{"d_mlp": 640, "activation": "gelu", "qk_norm": false}
Each number is 128 + 32 x the weight over the matrix's rms, rounded and kept within 0 to 255. Layers, rows and columns count from 0. Numbers have three digits each.

# down: layer 5 MLP down (transposed), 640x160, rms 0.039, rows 18-34, columns 0-79
# up: layer 5 MLP up, 640x160, rms 0.142, rows 19-34, columns 0-79
down18:100143150173183116138089125105093099149109112129113167175191107103135150168109166140142170118173137110141158116128119097104143153110099124122064121111109107139149170118121161082129165098139120090094108169089194130148149083102130138119191075
up19:125118126161096169101063085056117130105175089094147115138038152138137122094192084077112119164155167143160138125113181112123117101119117080122133137201129104117103084157162174121129162143101113110112126124081157124156176155135140147134145104
down19:140150150087123082185164153072076114126116141087108136087106089139120141174144145118130153118112109173102146202132119157083115125165136139138100124056144133170169108071131186114140094104138116175145140179175115228101157054121164097107167138
up20:152157138116123126123101182184176118104129096178128137099157113139121140168130164063129107080066107170118101173142127141134106142123180171056090166123120110166103110115150141065171153067114166126129118104092142119113171134120153120107176101
down20:160113111149159141100142087132095149161112155175168087118125124109114079053107115139134104143103098147149113122188101127124099052116114158118148131098086088073231113047112063195076085107146166163166076109151082067148161115089056160104148100
up21:221139111100106178136060139126097136175083135135156131140111133072109142109158111075090142105135131171094121144091123153111096112129087131113169112105113141099127157137128114100159164086094142130069144071158169090134178149159081182122099139
down21:038142153106131090116130138107073175147125146134148156109121093165079139123170121140136167136100147085198165122105140094103113158143134153092184158137159072088156136185144104108150121112181099137124057178137133122121093095091128161177125097
up22:106176143149148160101123147118130068137124117116135085111098064065175127166088207147142172078120150139113091177137090250178137109126160175123133151201205068114101095090116114144150149064147151104049122110072104175123130148103111133117106077
down22:083094102136112109151068124152182167098142172189114146122111116190124109130133067140136144148056114159112160144156153078132128158147121145147124128084132156114150124134128208084112086173079164121181154127139133120103132130084163102121079093
up23:119102149117148136135145131118088097105128139120145114130151158088109172146119114162148081157188111038169138157108106162103094131199116168101154104160066068124120149145174123149190159072150160147148145140096122119054153136107131137214099034
down23:137116196169161189085155120121151098159158109149121140156114118177110091121155092171076120108055110190090105100117122111129094102148111128129116115106166156108131101094110159094151101164156075119131123069199128142208158120169156097126098169
up24:079152152169148197120117156097090166107111106188140104070120150163109056136116124113155132138139131121093159114170097160111162091078176147129092198094135118162098109125089115097081143150102122104117111145105109081094171135100108159133109105
down24:144101138115122091101179085122179106166177185078092136120143136097109112136188120147106128206075139151152164104122112114115089108123084127112140101158128118112190069126058166148145144073194105099143140140141142151116125167172114188131151100
up25:087186101134083154138126110146081114157083114229142147168107143116154084119136120121111137097094171084132055104152177190130188095108117070124138100151121142164120096139131091141153142102077138143066146093164162134117144184172139135088113102
down25:162094167120138126092101107137143137112188137062136122075084130097142107109135112113127139162125095174130135114123108098123105128082107127134160122165118101117161121098104176172070103143178114097125121159148137060104145108085165116151126191
up26:113105163168134098128155160143161098149131154129116140122105133147133109134116116165076136121106098096127077147118109150120135131140159163149113083159173136160139162146138084128095085127147141130116139120151156151162118136139135117177142132
down26:119159099083121126138129096175100110118138109128162116161159126107130154136147144114170133119155138128115170115135139138147121118132123098092157150068084124110146112108139179132159170111104123122131148145126137076120162098116119145099104125
up27:147110091057120125142086111154058094139165091138115146132136068131113165124113195130127121143150148221136119104127124103127130140093176151127139145128125163119134156155142086142102166155106121090165160000150170119104099142145138130115110164
down27:107109164153145123101131155130120156105076168131124159121087202116114146108078077123059149132160095087094104147091115127152141084119103115121140119129137098140050092118114162112137071143153078135122069159128140134126116090121137130169143120
up28:103192101077097114121154116133107078078154127110158165135106153112103200115128140103117110192176103163081158104112140095133121063150150114148170104126172138107114126115144115095109135126091123155162120178192140079154126057145134138096180115
down28:139075146205144116079135097178122098160045138108138121146126103109130116050136137135097142109144119151121118106175109162177151142085182151152077153155136143153153127143071114121108119124128113160074115113112137163097154161123126158189158104
up29:151188133019081119094191137139194119133061204140120120101114088111138118077124198154132188095091081163147166167071145087100154108192093154118177129134145142193128111144140114149059138152159143141106139115107074151164127044104109093145146121
down29:148137116217195119104087135145133144116189131142095138118107147171161174152230173072173086085063137119126125104132129140163075142084140097101079090116076142111154123167114119134174093156107114110127117127152129125124071149141155152080176140
up30:107131167104095121095107094095065106151080119169163159094193121091131139164170168153112054082096129080053112124119108104110089162071081179107141134097122081135116146143119181136134143116084193072168110114162154128155153153136068109105157077
down30:126170080204157135142149148099127141109112125153105110067132127200168170130148192154113129171140129117155144120100111219103124092159135139119074100124098105092124126078137120147147093155156099081087178131125125171061112163188159123156129164
up31:106128209148155157119144103132181121092133098166105171136133138090134095135122112124148142132130165137175141178107105150149140148106107128084158091114089071143173101119162117209178101194100060153126155063085171133099082069107130125186130104
down31:128171124125102113092165166120094084157155142136151114137111123135122125176142121122101115100136075109135139096135179076125065090116121146166158016100164144085147102156129136104146159132140152110115197195138163126083115157141096122100122135
up32:101140164096178111131119146110129078044114108166171090113082177147156218123118187065183097093148137110134120119145160126048084132148115133112202098166144162131124071101156095144107100117123140179159132164129128154118124110153064061124073103
down32:132151149226110116143118105165154196195102080112093140122142124089132113095092136142150125183061124129167140184139079097155120105101123106112130105099085093105070141148122161159135103168112123124143148128175144129153100122083155166127120186
up33:138118100144182144123115138112100158174138097088188118124202114117107166153170093142099104083133080138116130131154116106114099107157104149099104135082140188106122067123126153192144145160134103122121126152073143103152134071152099156135045112
down33:144120146119082163134094121115130095075136121129091113091154092098108122103092188113109106147081202153169122188137127127136129145134182147159165144175090066132154144134137106087061134141129142137172130089171098087086125161143148150157170105
up34:188152052125136112147096122112132133146202120193110136095170102116087129159115170093097125129089109137131129134078114108155132155145106101155118102154084119164139192186158119118117081103067154128107141145152124100089148132170135138102103115
down34:177107126097159122157167138123151164145147121076147089155161100151151139137133135128173120150081149145139166090169181146136164035153117073158159181102123121111114112103093147128138117028091160072120158105090186168153130180123139134134174132